Weights of a small transformer language model.
Size: 9 layers, width 128, 4 heads of 32, MLP 320 ReGLU, vocabulary 2048, 1.96M parameters.
Each number is 128 + 32 x the weight over its row's rms, rounded and kept within 0 to 255. Layers, rows and columns count from 0. Numbers have three digits each. The size before them is the row's rms in percent of the matrix's.

# layer 6 MLP up, 320x128, rms 0.145, rows 315-319, columns 0-31
097:148181078104102098123129106154098105138108065172074106145066133128099158132151172102153076105146
094:152188132132076123072158099144115132184144142140120165177161118150174087076136110155096125117125
100:115095095084117170125130164163130158135125165124170128150080146116175086214110195110140116178143
099:176079140115124111187128110090142123125053091162152110096082171103155169139102152031086145115106
097:155114081161118120203176105194137094129088114208180078150090120155163179152131144140096148079107
# layer 6 MLP down (transposed), 320x128, rms 0.14, rows 315-319, columns 0-31
099:180131068170118157124138162091125058160144112163122146105068155064142105130152136150087075112082
093:086153150168124155179169161185116112144073135100098191221065159128105131149106150175053156130151
100:143160031151191102095128135088134129138088066117066152111171120090109212136104105143144088105128
101:158161098170125028136137167127118075157051141119112112116085111124142136149140125091080155132071
097:127121126092113121139165136113203169154159151140215134172163154111128173117158089130198163131138
# layer 6 MLP gate, 320x128, rms 0.14, rows 316-319, columns 0-31
094:162109076162178115139157113085151211149126063105094143111072099132065105083085152131114131075102
094:150123094142125100157142153141152154100047117068107116087066051110075173162126057105153061122103
105:145189137069132127203102108126138132088083155152133104162163161071164140086126145158101162147119
105:115096177155093138159156108115163169168106101068116120064127085117112109083170153087113116114140